python train.py --n_layer=9 --d_model=512 --n_head=3 --n_kv_head=1 --head_dim=128 --d_mlp=1024 --vocab_size=8192 --activation="swiglu" --norm="rmsnorm" --norm_place="pre" --norm_eps=1e-05 --positions="rope" --rope_base=33700.0 --rope_fraction=1.0 --qk_norm=true --attn_scale=0.0884 --bias="none" --tie_embeddings=false --parallel_block=false --init="uniform" --init_std_qkv=0.0244 --init_std_o=0.0 --init_std_up=0.0244 --init_std_down=0.0 --optimizer="ademamix" --lr=0.000307 --beta1=0.9 --weight_decay=0.18 --lr_head=0.00585 --warmup_steps=429 --schedule="wsd" --decay_fraction=0.586 --decay_shape="linear" --final_lr_fraction=0.0 --batch_tokens=131072 --seq_len=512 --doc_mask=true --z_loss=0.0001 --train_tokens=1449000000 --steps=11055 --dataset="wikipedia_en"
Each number is 128 + 32 x the weight over its row's rms, rounded and kept within 0 to 255. Layers, rows and columns count from 0. The size above them is the row's rms in percent of the matrix's.

# layer 6 MLP up, 1024x512, rms 0.0564, rows 732-749, columns 128-255
size [ 98  97 103  93 100 106 105  98 100 105 105 102 108 101  96  97  97 108]
[[134 143 162 115  62 153 111 159 124 104 176 130 127 161 138 176  92 127 111 154  97 144  91 170 143 128 116  71 135  72  87 109 136 129  89 104 118 158 160 125 119 157 135 174 167 163 155 130 167 119 134 126 122 140  83 105 145 101 123  96 144 110 113 167 105 162 137 157 120 128 151 124  78 123 158 148 131 176 132  66  93  69 120 150 157 174 149 173  90 110 119 128 129 198  84  85 113 186 136  77  79 103 168 166 145  85 139 107  52  77  90 162 173 176 149 133 138  98 137  81 130 176 114 150 167 203 105 121]
 [112 125 119  94 154 115 174 132 114 129 146 105 115 106 111 150 138 152 131 120 112 100 117  72 132 126 113 114 124 101  62  98 129 147 103 103  97 128  93 112 143 139  67 156 126 104 122 220 165 125  84 110 160 167 132 151 132 151 167 104 141 132 132 166  96 118 196  85 154 155 168 140 119  71 140  84 136 119  75 109 132 139  86 153 126 219 104 100 103 180 142 163 159 149 139 170 233 140 115 186 115  83 149 159 159  87 106 132  82 136 169 178 179 140  99 145 150  47 142 138 125 119 114 134  74 161 174  94]
 [137 107 104 139 142 189 122 140 177  81 113 145 124 120 140 127  78 111 138 126 141 132 159  87  87 116 128 104 125 181 131 120  83 162  79 162 135 125  76 104 160 110 150 156 154 120  31 126 177 117 140 111 178  74 162 108  44  87 145 102 105 103 118 142  58  93 130 104 108 111 116  80 152 110 148 142 113  90 112 129 105 138 106 155 103  87 118  80 105  24  50 155 113 148 167 164  63 118 121 157 118 151 136 132  86  87  92  82 144 100 116 132 103 157 190 114 114 100 116 121 106 129  78 156  95 122 128 136]
 [133 130 105 137 187 103 146 174 106 106 125 164  98 181 121 185  81 158 131 156 140  84 104 148 101 148 135 116 140 175  82 140 114 129  96 159 133  99 175 162  79  94 140 148 168 115 114 115 199 147 165 138 151 129 180 150 135  89 148 150 145 106  97 105 139  46 183 163 120 134  52 134 126 122 162 187 116  96 181 101 140  44 100 137 150 160  78 215 232 113 104 101  58 165 115 119 103 127  74 129 109 179 145 118 158 161 115 151 154 168  93 153 126 115 105  96 154 104  92 107 124  86 136 137 135 173 154  53]
 [152 105  92 173 138  94 144 137  65 128 112 118 112 137  71  77  94  66 151 134  59 120 109 137 120 118  89 155  96 110 166  73 117 153 120  54 122 142 110 122 190  94 152 156 149 124 101  66 150 136 132 113 112 113 135 161 102 121  86 130 132 129 129 137 127 199 135 124 180  95 119 126 138 134 153  58  85 135 161 123 129 152 116 136  95 113  92  79 110  97  85 135 118 148 101 126 179  92 139 142 164 175 128 131  70 138 157 149 104 131 147  87  42  89  95 191 143 141 152 138  37 109  91 141 163 106 126 166]
 [136 164 100 111 214 184 134 117 137  94 124 153 106 124 185 133 163 124 101 147 116  91 138  83  97  73 126 135 161 103 126  96 176 124 166  81 107  91 164 104  87 154 112 131 139 155  91 111  96 109 183 119 145 161 130 144 133 114 158 126 146 105 112 102 110  38 165  92 161 161 120 133  78 188 202 174 128 105 138 144 157 137 160 119 124  70 168 159 149 133 120 144  62 207  92 119 184 134  99  93 144 101 145 152 125 103 209 151 150 124 118  88  98 119  75  91  89 156 105 137 125 121 108 102  51 124 112 121]
 [136 155 121 116 133 175 186  89 200  80  39 160  56 175 174 102 134 104  30 111 111 135  93 120 136  92 160  94 134  77 128 109 135 102 137  94 134 138 117 124 134 123 167 118 150 154  76 128 142 167 124 101 151 149 140 104 137 148 118  84 129 184 124 132 178 132 103 151 179 150 133  99 121  59 126 107 128 140 108  88 157 134 142 115 150 172 138 138 120 156  75 113  95  91 174 154 144 110 109 118 126 118  34 197 144 116 155 144  90  55 144 189 119 102  78 166  61 158 147 117 108  91 137 121 166 153 142 122]
 [145 177 112 164 155 127 109 107 167 156 172 148 199 191  98 138 137 201  82 110 129  92 145 125  89 177 177 124 145 150 175 145 197  92  83 100 112 109 126 142 134 116 110 166 108 150  86 114 133  85 158  95  84 139 101 169 160 122  81 141 139 172 150 150 155 162  59 146 103 148  99 136 173  77 124 138 101  46  89 107 133 120 119 142  89 138 201 173 126 120 170 129 158 178 214 153 114 106 111 143 175 133  80 172  89 137 156 181 112 102 112 127 149 184  81 125 107 112 115 140 191 144  87 108 132 149 148 137]
 [ 90 114 189 122  94 145 170 127 118 133  94 119  84 167  92 115 133 171  96 146 135 122 134 146 137 117 146 116 100 196  98 136 119 161  96 148 137  63 115 133 127 188 194 134 140 145 116 172 121 132 113 130 121 140  89 104 147  81 103 156 103 102  96 108 154  93 134 125 111  62 117 130  93 183 114  99 127 162 142 116 124  82 143 111 134  83 138 116 123  87 118 208 162  84 170 127 107 158  89 109 116  88 126  98  93 101 144 167 159 150  95 151  98 156  81 132 137  76 127 148 134 171  83  97 174 154 128 128]
 [131 102 168  96 146  80 163  69 113 101 147 149  73  30  54 141 187 130 136  88 170 108 152 188 174 165 163  90 150 152  78 138 121  90 121 196  89 101 116 140 131  61 147 121 138 107 187 156 145 110 176 166 207 101 145 113 189 123 153  43 156 157 119 124 153 113 127 123 161 156 171 142 104 160 125 137  52 154 121 165 110 128 161 121 124  96  87 146 157 137 154  79 116 108  86 109  71 130  98 118 115 180 130 148 145  57 124 165 155 164 121 117  87 187 129 103 193 153 124 131 164 127 106  98 123 141 124 111]
 [115 144 130  85 126  98 101 115 115 116  92  97 138 112 141 148 129 138 142 155  70 151 145 144 132  78 189 137 127 149 145 165 125 134  88 163 175 141  97 194 140 178 106 114 108 173  95 112 115 147  99  80 157 129 135 121 112 137 173 110  90 181 127 180 192 141 118 150 144  72 140 123  98  36  87 128 144 129 100  72  92 141 138 111  90  51 141 148 143 123 127 109 173 133 139 157  78 187 114  90 153 148  79  94 160 138 105 128 150 132  82 111 124 116  96 130  65 161 111 137 113 146  61 166 170  86 159 141]
 [120 120 106 133 151 108 111  65  83 151 127  99  98 169 135  86 169 121  83 133  96 112 116 134  80 118 162 172 157  87 122 131 170 128 133 193 156 134 120 141 155 152 119  91 156 146 131 184  83 154 153 166  90 102 145 118 148 168 102 115 157 103  40 152 124 111 137 139 110 108  67 120 186  89 157 137 134 154 129 116 101 128 192 102 199 145  90 125 125 136 135 119 153 196 134 147 144 204 142 161 146 108 128 118 165 141 175  78 114 106 149  95 142 178  65 120  91 126  89 142 144 197 168 123 133 170 130 155]
 [156 141  96 178 146  65 134  99 136 163  99 171  90 153 208 122 167 137 191 108 227  81  69 152 191 125 143 184 112  56 128 103 119 167 135 126  91 118 101 146 169 158 152 143  88 160 145 136 126 109 152 115 101  62  97 136 122 198 123 111 146 133 117 160 114 114 123 159 134 118  94 123  90  82  97  79  99 113 144 131 180  69  90 136 141 120 127 102 153 178 121 105 145 192 154 172 130 186  77 104 111 139 128 105  67  58  75 184 122  86  97 165 149  90 137 109 155 170 115 149 104 172 133 135  91 146  96 135]
 [112 121 126 127  92  93 116 155 105 136 108 156 168 146 116  85  66 145  88 143 113 162 136  87 121  96 136 100  80  73 157 125 141 141 120 103 136 120 107 139  73 124  93 134 157  99 151 150  70 118 135  99 132 150 131  99 104 120 107 117 115 129 144 153  72 129 131 108 108 107 152 132  94 158 125 117 146 174 135 173 110  92 157 132 123  73 102 115 160 101  70 129 157 189  91 180 111 113 109 123 107  87 146 115 109 133 161 137  74 127 153  85 119  97  70 133  76 104 135 123 105 158  84 121 129 124 113  94]
 [ 95 153  87 154 151  96  94 139  97 176  94 143 177  94 143 137 103 159 113 148 153 102 145 147 161 114 173 117 178  86  80 113 192  70 116 122 188 185 147 120 179  83  68 140  74  99 179 120 149 156  94 100  57 112 169 112  82 104 137 116 105 138  97 131  91 140  70 132 150 100 106 146 149  76  73 121 111 159 174 166 135 103 140  99  76 120 147  93 111 131 147 156 113 152  89 126 154  33 114 134 126 138 115 142 113 133 170 202 114 124 135 175  77 133  97 133 109 187 124 156 147  94 164  95 151 135 105 121]
 [159 139 156 125 151 102  76 171 174  75 151 100 173 134  95 109 142 138 128 137 158 160 146  88 127 125 140 144 160 112 144 116 132 101 132 151  99 108 103  93  91 110 113 109 149 159 163  95 161 106 120 139  84  85 129  78 163 203 138 149 102  71 120  62 141 175 155 130 126 157 166 127 117 131  65 116 145 152  71 191 117 159 129 114 168 122  54 109  95  79 128 124 137 152 120 101 126 191 133 112 158 175  80 126 123 101  95 123 150 138 144 183 106 119 131 171 142 135 151 189 135 123 125 186  95 133  65 176]
 [139 150 135 174 112 158  70 155 100 133 185 126 171 107 105 154  99 135 134 142 127 156 111 116  95 125 162 216 174 185 147 125 150 100 162 186 100  36 108 140  89  73 124  97 123 122 143  87 129 158 166 166 146  96  93 107 181  84 138 128  89 214 161  81 153 122 108 141 160  99 139 128 143 111 126 115  92 110 108  84 142 142 123 120 133 110 122 169 140 131 166 141 167 113  88 178 174 151 152 145 176 147 151 123  92  56  78 135 113 194  93 120  88  66 152  98 140 174 118  86 116  83  94 108 139 159 144  68]
 [137  95 183 130  65  85 130 135 145 129 144  19 182 163 164 130 130 118 131 115 136 133 167 189 161 159 107 155 117  79 155  92 129 164 154 102 135 143 142 108 150 173 132 137 130 156 136  94 156  97 109  51 173 165 121  67 140 163  65 127 118 111  96 150 132 147 158 138  98 149  68 113 164  79 147 142 154 121 135 134 161 110 170  97 157 167 120 141 131 147 110 158 156  74  95 110 145 170 130  71 137 136 145 171 139  88 137 153 173 123 146 135 101 125  79 142 121  80 138  63 157 131 109  88  98 126 128 121]]
# layer 6 MLP down (transposed), 1024x512, rms 0.0507, rows 732-749, columns 128-255
size [100  98 104  96 103 107 102  98 101 104 104 104 106 102 100 100 100 107]
[[ 95  99 148 133 149 150 103 132  83 128 168 159 111 122 120 141 114 174 105 116  93  96 104 169 185 104 125 117  96 114 117 176 144  67 124 172 110 139 140 132 191  94 126 175 140 140 155 178  79 162 142 145 122  87  94  61 147 167 138 126 137 161 134 112  86 147 130  95 150 182 132 150 128 110 132  78 128 124 136 118 153  67 166 150 183 134 134 124 165 123 151 195 127 162 141 153 104 118 112 120 102 157 175 166 142  98 123 139 143  98  82 144 150 190 173 114 107 158 115 135 126 102 117 117 111 145 118  77]
 [157 167 124 186 100 187 125 164 115 119 115 195 154 171 117 107 149 172 168 146  48 128 136  98  78 156 125  95 105 156 152 134 133 150 166 162 128 133  83 150  95 183 124  93  88 150 133 141 110 139 134 124 113 129 146  89 187 143 143  79  94 115  83 155 155 171 144 104 101 122 144 102 158 144 137 160 143 125 121 105 136 142 122 147  99 113 148  88 148 126 122 127  85 133 130  90 136 121  99 160 134 160  82 154 210 119 137  99 142 144  55 120  86 173 103 124 124 125 167 137 144 132 146  52 124 122 121 114]
 [137 172  97 160  71 118 163 195 113 145 116 146 108  53 179  74 169 151 201  93 106 117 114 124 146  91  70  98 145 200 166 130 119 169 134 164 104 124 133  91 166 102 101 143 165 128 103 109 150 111  92  73 117  87 137 209 144 131 151  89 163 111 169 156 150 101 140  97 103  66  90 147 113 119  10  85  58 155  54 153 173 181 137 134 117 137 124 144 145  98  80 128 106  81 177  88 133 147 123 191 172 147 119 126  79  99 145 167 111 110 107 104 190 112 112 146 117 114 153 144 144 125  73  90 166  80  89  96]
 [ 65  89 131 136 101 109 120 100 136 135 156 153 186 170 128 162 112  83  80 133 170 125 118 140 179  98 165 118 153  80  80 104 157 118 154 140  96 188  91 151 149 129 106 120 123 170 113  90 164 185 174 169 116  93 187 108 107 147 147 140 119 163 198 144 130 133 125 100 116  92 117  97 163 127 100  76  94 128 129 135 128 169 141 120 137 139 109  87  98  86 148 107  93  99 135 128 143 172 130 117  89  73 133 144 106  91 115 104 126 122 126 120  79 116 117 150 150 138 136 102  72  80  86 143 128 157 136 107]
 [106 122  88 111 141 120 164 160  93 107 137  97 154 141 132 113 153 122 120 118 165 136 140  84  92 137 131 174 159 179 140 109  84 107 119 124 114 166 114 137 110 173 155 119 104 168 109  94  79 114 143 139 160 137 187 123 113 141 153 195  89  79 127 141  80 147 115 122 105  99 174 100 119 109 107 107 169 150 130 133 140 151 159 113 132  94  62 204 189 126 154  87 128 139 147 154  89 150 119 114 130 122 114 170 100 155 129 160 101 137  93 101  85 171  97 136 135 136 165 144 206 153 118 189 168 156  87 103]
 [ 43 121 158  87  74 149  76  76 149 181 151 126 145 130 148 137 155 118 125 197 121  86 140  99 135 160 175 129  99  93 104  97 138 118 115 125 115 103 147 118 150  91 136 154 182 202  54 102 108 159 106 105 165 142  75 145  93 170 126 161  97 113 138 182 119 139 191  89 174 106 119 195 152 137  71 117 145 100 118 109 100 136 109 154 152 143 125 140 159 138 147 118  88 159 124 117 119 195 149 179 137  94 143 168 110 115 157  49 148 157 102  98 137 100 173 123 127 131 103 143 159 162 103 124 157 103  99 140]
 [158 123 150 133 147 155 111 131 124 121  93  94 133 165 142 115 136 119 152  60  80  60 123 105 141  90 137 141 112 109 139  93 126  59  88 190 126 134 176 152 142 115 211 125 149  90 106 154 133 149  92 130 161 151 147 114 137  80 138 146  79 156 166  53 143 144 171 119 147 175 103  95 144 145 148 127 173  97 126 122 143  75 102 103 161  82 104 140 152 151  89  82 113  95  73  88  99 125 139 136 105 105  77 187  83 138 188 104 111 117 144 172 104  25 139 158 122 137 130 169 106 163 132  89 172  76 168 124]
 [ 71 167 162 114 126 115 145 105  75 106 189  81 131 159 145 135 118 135 130 107 121 119  78 210  70 137 144 111  57 141 160 113 154  90  52 168  98 117  76 173 119 154 156 180  43 136 138 141 112  95 138 169 105 141  49 205 211 102 135  62 178 114 125  94 155 116  62 150 125 125 146 136 133  59 106 141 182 118 153 140 123 161  89  77 150 137 135 109 144 143 100  99 155 129  97 149 122 104 105 121 117 150 125  46 168  90 137 103 187 162 112 133 132 205 112 170 178 140 133 123 114 154 116  97 143 115 131 117]
 [100  67 102 165 150 123 135 121 135 148  99 185  81 169 135 137 143  96 165  66 104 116  75 128 176 132 125 123 177 150 156  61 152 101  61 109 167  47 146 150 149 120 165 152 171 170 158  99 146 154 136  95 156 123  73 134 127 127 150 147  81 116 142  98 144 172 121 144  86 169 104 160 111 158 153 100 119 172 114 129 114 110 131  97 166 138 169 152  94 123 127 159 145 151 141 115 173 123 138 187  89 113 118 137 132 105 140 101  96 143 117 127 113 150 143 154 131 211 134 123 154  93 192 122 155 167 122  66]
 [110  90 135 143 159 174 102 126 127  49 145 116 153 123 106 147 132  58 104 160  86 184 128 122 123 157 119 123 152 164 118 110  91 130 169 163 112 103  94 154 149  81 140 167 116  94 162 136 172 131 130 184 128 150  73 116 148 173 136 119 128 128 139 149 122 184 131 148 180 131  82 143  97 157 192 123 177  73 114 117 113 117 161 188  93 161 153  92 110 175  48 178 167 151 104  60 123 127 119 140 132 128 153 125 131 137 105 173 110 122  68 111 137  94 106  99 182 110  94 122 156 128  97  94 145 108 126 100]
 [ 83 119 153 131 142 154  92 141 146 159 113 156 140  86 150 107 110 188 113 112 150 127 140 165 142 150 171 127  92  77  93  48 118 147  97 137 120 165  67 141 155 111 127 118 124 150 173 164  96 172 128 108  58 137 124  51  93 129 122 175 152  96  91 159 124 227 126 112 193 100 107 143 112 103 142  65 145 141 166  42 150 203  83  88 117  99 129 126 147  98 157  79  98 102 134 118  96 152 129 196  68 160 156  94 155 173 102  88 128 153 126 114  86 175 169 109 144 136 142 151 161 121 160 108 175 146 176 113]
 [ 90 173 137 156 119 159 158 141 134 140 146 146  94 114  92 120 147  90 128  71 134 197 118 146 197  71 113 120 115  39  89  83 114 165 158 168 159 106 105 151 152  89 129  91  75  99 125  97 165  52 150 150 185 167 134 108 142 162 122 102 166 108 117  77  93 149 120  95  85 164  94  76 142 128 110 120 100  90 144 156 136 210 147 177 102 138  58 137 114 148 120 168 128 112 117  99  99 109 115 161 116  84  93  95 114 127 135  92  48 100 146 120 178 114 138 157 111 182 129  76 139 110  83 168 189 103 137 150]
 [132 162 135 120  65 128 154 119 158 114 154 159 161 146 159 153 140 127 133  74  77 138  88 179 125  79 183 157 130  99 160 119  55 173 137 138 134 166 123  58 146 177  99  75 187 107 122 159 142 113 115 179 140 100 158 100 180  69 112 130  53 100 114  84 104 111  93  57  87 137 189 149 109 155 157  69  65 149  88 138  78 207 179 124 183 119 150 126 108 163 145 106  91  87 149  61  80  93 168 152 105  73 121 144 130 129 110 175  98  92 195 147 173 144 123  78  65 112 187  76 123 170 122  92 117 159 154 152]
 [113 122 118  72 133 120 154 178 158 117 135 166 170 139 126 129 193 125 156 170 115 134  79 126 101 123  75 153 130  99 147 101 134 118 114  76  83 158 127  94 113 147 100 133 115 115 179 131 157 128 168 172 131 118 180 128 189 156 149  67 141 146 141 129 216  67 166 205  62 113  81 148 127 129  78 129  97 116 140 179 129 121 156 134 150  73 130 128 126  95 131 140  85 170  90 108 119  82 107 129 131 100 141 126  89 181 167 145 120  95 118 162 190 107  87 147 107 140 123 119 101  95 163 112 112  55 106 126]
 [138 138 142  72 155  75 146 167  93 169 127 178 156 190 100 149 123 125 129 134 171 143  97 234  88 185  75 195 162 197  88 139  89  84 169 153 106 122 118 152 105 134 176 120  99 178 136 140 136 111 176 132 105 126 154 111 112 145 116 167 175 145 189 168 135 127 114 111 118 119 145 129 138 113  95 143  92 158  90  91 133  96 126 151 135 102 130 122 149 126 127 105 101 173 130 204 157  81 141  89  98  39 151 175 109 117 125 174 166 157 117 121 152  92 121 102 177 126  77 113 171  90  36 118  59 178 136 143]
 [104 175 120 100 136  78 111  67 186 121 123  64 130  86  92 112 138 130 139 131  57 186 120 138 147 113  84  96 150 137 198 171 113 139 144 119 128 124  91 103 144 112 103 141 147  81 117 133 157 121 157 128 122  99 134 123  69 135 148 146 149 200 123 153 129  92 114 160 162  72  69  58 121 152 125 111 107 110 132 149 123 117 142  96  83 159 111  89 109  55  62  63 142 179 144 151  84 133  54 129 142 119 116  81 165 154 157  71 125 137 144  84 179 147 131 156 127 149 149 103 152 127 178 168 114  90 169 134]
 [107  90 143 116  49  51 151 175 110  96 113  96 101 141  97 145 113 153 121 145  98 131 176 131  64  78 137 162 134 109 187 147 166 124 140  79 174 101 106 128 113 131 172 123 124 166 130 129 137 152 208  92 106 136 128  91 125 129 150 139  75 131 119  29 132 129 122 114 116 120 149 149 151 167 121 182 133  76 176 111 182 170 121 135  89  83 171 124 143 122 118 107 130 106  89 116 132 141 173  90 160 174 135 187 128  84 152 112 144 103 123  91 138 116 107 109 182 128 142 120 162 108  46 172  98 129 123 190]
 [105  89 159 126 143  77 107  75 147  92 108 139  94 112 160 130  98 118 138  99 155 122  46 154 134 104  60 149 130 153 160 142 128 139  92 168 130 147 166 140 132  57 200 111 161 171 194 146 102 115  99 102 135  85 131 165 157 160 118 125 104 119 152  90  97 169 146 153 135  66 124 168 107  61 158  92 118 157 129 114 117  67  87 127  96 135 125 125 163 165  90 132  86 199 136 103 136 122 123 155 121 117 119 144 158 100 159 116 206 156 140 134 160  82 112 126 112 128 171 149 171 149 111 161 122  74 106 197]]
# layer 6 MLP gate, 1024x512, rms 0.0525, rows 733-750, columns 128-255
size [103 105  94 104 104  82  94 104  90 103 103 103 106  98 101  96  98 100]
[[125 142 140 117 192 122 192 151 136  92 102 159 218 163 152  57  90 173 159 124  80 120 140  99 126 183 147 171 103 114 128 127 149 135 126 121 117 112 147 106 198 130 137 142 117 143  79 125 111 166 118 123 166 170 110  98 131 157 108 152  84  79 180 146 157 107 109 169 121 105 112 112 160 144 143 121 147 108 126 154 144  99 103 137 108 118 154  99 165 114 121  86 121 153 173 135 135 136 135 174 131 117 125 124 125 135 140 168 140 104 152 143 154  96  53 130 110  92 142 137  96 143 114  98 113 131 104  87]
 [165 137 152 161 112 138 121 147 119 106  83 150 138 141 124 151 134 126 137  62 153  73 103 115 141 171 165  85 180 150 124 131 130 175 191  66 132  98 145 154 166 155 148 108 170 128 116 114 104 158  87 125 107 139 176 133 134 102 142 105 117  89 105 133 128 142 135 132 143 107 141 152 122  58  83 184 155 115 113 137 124 150  92 151 123 176 108 119  97 129 155 138  60 145 171 177 159 121 163 118  95 166 127 155 130 165 145 188 134  94 108 163 126 144 139 168 121  89 156  90 153 133  67  58 132 103 113 114]
 [113 112 104  71 164 133 140  65 130 149 134 129 165 123 136 138 115 171 158 104 112 114 124 162 173 173  84 162 114 130  93 100 135 116 148 104 180  61 166 101 143 193  88 180 171 107  93 103 163 115 102 112 108 138 144 119 173 159  90 126 161  86 128  68 122  91 167 131 167 139 115 146 119 170 104  77 166 190  69 103  92 125  48 104 119 160 144 160 144 121  85 130  57 142 134 126 131  79 166 187 137 166 104 146 162 106 131 136 152 135 147 124 121  75 149 123 203 135 140 171 105 162  76  94  88 133 149  86]
 [178 116 122 116 141 126 130 153 161  73 136 123 122 105 144 127  62  81 164 123 136 102 116  94 118 102 134 182 169 112 108 125 135 129 134 121 159 128 216 108  95  96 170 149 125 160 119 138 112 122 165  67 191 156 125 194 115  87 125 124  95 158  83 155 127 113 161 104 128 100 148  99 129 112 106  89 148 159 143 179 145 132 161 127 109 187 140  19 102 159 113 148 140 123  91 124 163 167 135 156 110 150 109 190 143 184 130 125 128 171 150 138 145 141 118 115 139 166  10  87 131 139 118  80 109  64 110 116]
 [153 144 179 176 108 141 185 126 110 116 101 157 122  87 109 176  98 164 189 170 163 108 121 102 139 101 145 125 205 170 168 137 136 123 111 112  50 114  29 181 188  63 117  99 177  77 171 141 142 149 149  67 163 112 171 125 159 127 107  92 123 125 114 108 159 132 154 158 114 176 162 117 130 105 141 167  80 144 114  89 153  90 138 173 101 157 188 108 108 122 160  84 102 154 175 141  80 131  86 100 118 102 154 100 148 133 135 108 141 114 106  94 126 152 123 167 197 135 170  62 142 136 134 152 149 161 164 140]
 [ 89 113 144 148 133 118 163  73 103 141 107 115 143 150 144 199 106 192 146 101 130 119 128 150 198  91 126 179 103 117 110 127 138 103  95 154 136 151 130 103 124 103 177 127 136 110 155 213 158 133  92 137 116 127 136 120 169 167 116 178  94 144 163 136  93 120 106 141 110 132 121 120 124  78 135 116 140  89 128 122 137  78 160 134 148 139 109  78 120 149 143  59 118  87 130  83 182 101 122  69 132 131 113 133  57  77 134  98 157  92 171 130 126 119 151 121 123 113  86 102 103 214  66 107  97 120 154 143]
 [137 142 131 131 109 160  84 138 166 130  74 121  96 177 170 146 144 152 131 128 154  84 119 137 109 206 109  94 194 153 184 122 100 115 108 134 166 154 117 116 125 114 116  65  93 122  71  81 166 133 102 131 139 134 120 106 116  79 126 172 133  94 120 196  86 146 143  72 123 153 119 120 167 176 155 148  99 113 154 158 136 119 107 101  75 133 185 148 151 164 142 141  89 145 147  85 166 159 141 127 143 117 102 190  61 176 105 160 109 120 207  59 133 195 144 129  95 105 150  97 170 180 133 118 160 167 123 162]
 [125 111 146 148  65 145 163 117 133 112 127  93 128 152 178 109 143 134 135 189  99  89 126 106 141 182 178 116 124  95 113 117 110 149 163  98 148 103 178 164 176 164 146  89 127 143 133 155 125 112  88 151 107  92 106 173  98 148 161 145 142  98 121 149 102 120 180  94  95 181 138  83 212 126 122  86 164 145 152  65 121 149 129 131 127 160 114 155 104 138 120 142 214 120 123 144 128 126 109 158 131 185 149 128  64 132 124  75 188 148 151 140 113 120 125 162 110 113 168 104 104 137 188 153 110  66 147 121]
 [125 148  69  99 141  93  99  97 137 230 127 127  81 101 134 123  92 128 161 178 165 129 153 140 187 140 144 143 188 117 154 134 111 180 164 148 101 105 149 162 165 124 103 105 182 124 109 140 118 159 150 140 163 138 144 190 242 144  55  61 139 144 119 113 121 107 128 151 112 131 117 118 129 119 114 137  54 167 144 131  91 170 143 102 150 175  79  87  91 132 219 120 113 112 149  76 160 131 154 137 116 110  85 121 140 158 103 132 172 122 141 136 105 137 123 133 147 193 177 114 193  95 182 167 113 145 127 169]
 [153 107  80 131 171 182 162 151 158 119  57 155  94 142 153  80  90 106 130 159 185 162 131 101 114 107 142 134 123 105 108 195 167 149 172 101  96 136  77 116  76  74 119  90 123 131 104 161  77  86 145 188 142 139 117 136 125 153  94 185 157 110 142 202  99 103  73 120  95 116 156 120 132 122 113 150 193 133 115 127 151  72 122 151  97 107 150  44 163 115 120  80  94 141 147 140 115 106 110 176 129 148 106 133  96 134 103 148 200  64 110  76  75 122 177 150 125 120 103 132 102  53  58 177 142 147 104 112]
 [182  96 156 145 134 122 125 143 117 100 146 175 179 106 146 110  93 198 102 163 202  84 149 109 118 163 115 156 105 136  71 139 109 103 166 153 178 125 125 191 134 143  98 154 102 125 139 123 100  61 123 119  97 111 134  96 105 100  89 146  88 100 133 127  82 135 142 161 125 108 218 159 114  73 168 190 129  64 115 132 119 190 150 155 167  93  96 135 160 120 123 150 135 137 127  91 169 142  67 141 157 177 138 169 126 110 117 175 116 143 185 202 113 107  97 142 135 169 141 141 109 136 140 193 123 181 119 181]
 [ 63  95 178 118 108 174 103 193  87 144 101 115  59 106 113 153  88 115 150 125  86 156  96 110 153 172  77 130 147 128  98 114 152 129 128 136 151 142 115 126 130 140 137 105 174 146 148  96  97 150 154 113 171 181 113  86 140  41 189  93 110 126 128 128 161 157 116 175  93 152  98 117 102 144 126 179 188 132  99 145 156 102 157 146 151 116 152 137 182 122  71 133  83 141 136  88 151  69 144 160 113 139 151 100 176 182 110 171 147 126 158 112 197 110 131 182 103 141 134 100 152 170  82 129 101 109 149 121]
 [124 151 120  80 154 132 131  98 172  79 159 141 128 185 184  32 119 160 135 134 170 135 168 103 114  98 120 139 155 154 150 145 111 142 145 133 150  95 167 136 153 111 122 105  90 100 120 166 140 151 147 149 131 105 113 115 113 140  90 112 163  30 156 177 119  47 145 117 132 177 128 139 110 105 118 178 101 103 151 101 112 101 152 166  58 140 118 147 143 122 179 131 155 138 147 177 192 168 145 145 179  93 124 146 161 159 122 156  70 109 102 147 117 125 121 154 109  89 137 143 119 102 142 116  66 143 131  92]
 [183 165 153  50 110 181  77 110 140  34 177 131  93 175  87 124 171  84 125 107 101  98 135 155 129 127 154 150 106 172 124 164 120 145 126 124 152 107 145 154 174 115  72 113 149 159  85 129 158 139 158 126  88 154 165 169 129 110 142 136 130 104  94 175 125 106 132 129 143 114  83 127 120 111 154 140 152 118 107 178 153 130 122 167 141 153 167 166  69 112 118 109 128 129 156  45 129 137  90 119 148 146 134 119 101 128 132 113  57  83  96 136 151 162 160 114 113 145 144 174 146  71 131 175 138  94 166 159]
 [195 178 132 172 128 149 140 125 115 112 157 142 125 157 134 178 171 173 128  72 163 126 104 171 102  92  54 117 190 103  80 161 158 112 167 162 105 119 121 179 144 176 130 107  54 141 138 104 101 159 173 141 117  82 131 134 216 102 140  84 146 107 127 131 139  85 136 140  82  90 117 123 121 123 171 162 135 128 152 154 103 146 161 142  95  85 122 101 136 149 173 187 135 119 138 148 104 135  96 150 132 163 108  95 119  88 137  66 133 160 113 140  95 142 182 154 115 119 132  55 138 149 155 122  98 151 135 119]
 [123 169  77 134 133  97 118 137  98 163 129  99 156 152 225 120 108 100 146  99 140  89 138 104  87 136 110  98 114 141 125 102 148 158 207 120 176  69 161 127 133 147 186 111 174 155 141  80 118  76  97 107 146  71  76 136 124 159 134 120 130 157 194 100 128 158 139  86  73 171  71 104 106  73  90  96 104 168 129 110  88 108 126 132 199 157 136 199 153 154 126 145  65 159 140 122 115 167 121 143  85 137 141 118 102 155 142 113 124 108  79  82  53 121 134 168 144 137 136  72 101 133  82 101 149 146 113 100]
 [130 170 131 169 141 192 133 118 149 151  78 122 141 181 108 107 154  81  96  77 130 168 152  54  96 110  57 143  87  95 145  91 194 117 125 109 173 160 116 132 116 165 122 111 188  99 130  65 130 122  91 150 164 104 112  82 111  87 106 114 126 134 189 137 170 131  89 109 202 104 121  77 137 175 155 148 136 119 132 129 117 188 129 109 154 135 129 122 105 106 161 175 132  97 166 144 113  82 139 103 110 128 163 109 144 114 197 101 115 151 144 150 140 104 108 108 120  89 188 131 108 133 144 164  86 102 197 121]
 [ 63  91 105 158 126 152 126 117 102 159 111 152 127 120 160 126  83 221 190 165 113 146 119  95  60 114 100 129 107 164 194 119  98 121 114  59 145 113 101 170  87 157 167  53 136  70 141 118 138 139 141 147 131 140 105 114 148 103 131  94 178 203  97 185  86 138 145 138  95 182 159  84 126  42 180  95 128 119  92 105 178 149 173 119 184 120 135  99 131 186 100 106 111 135  77 155 114  86 121 146 130  92 168 120  58 220  96 171 162 130 125 144 148 117  97 168 105 144 132 143  49 178 124 110 120 112  83 148]]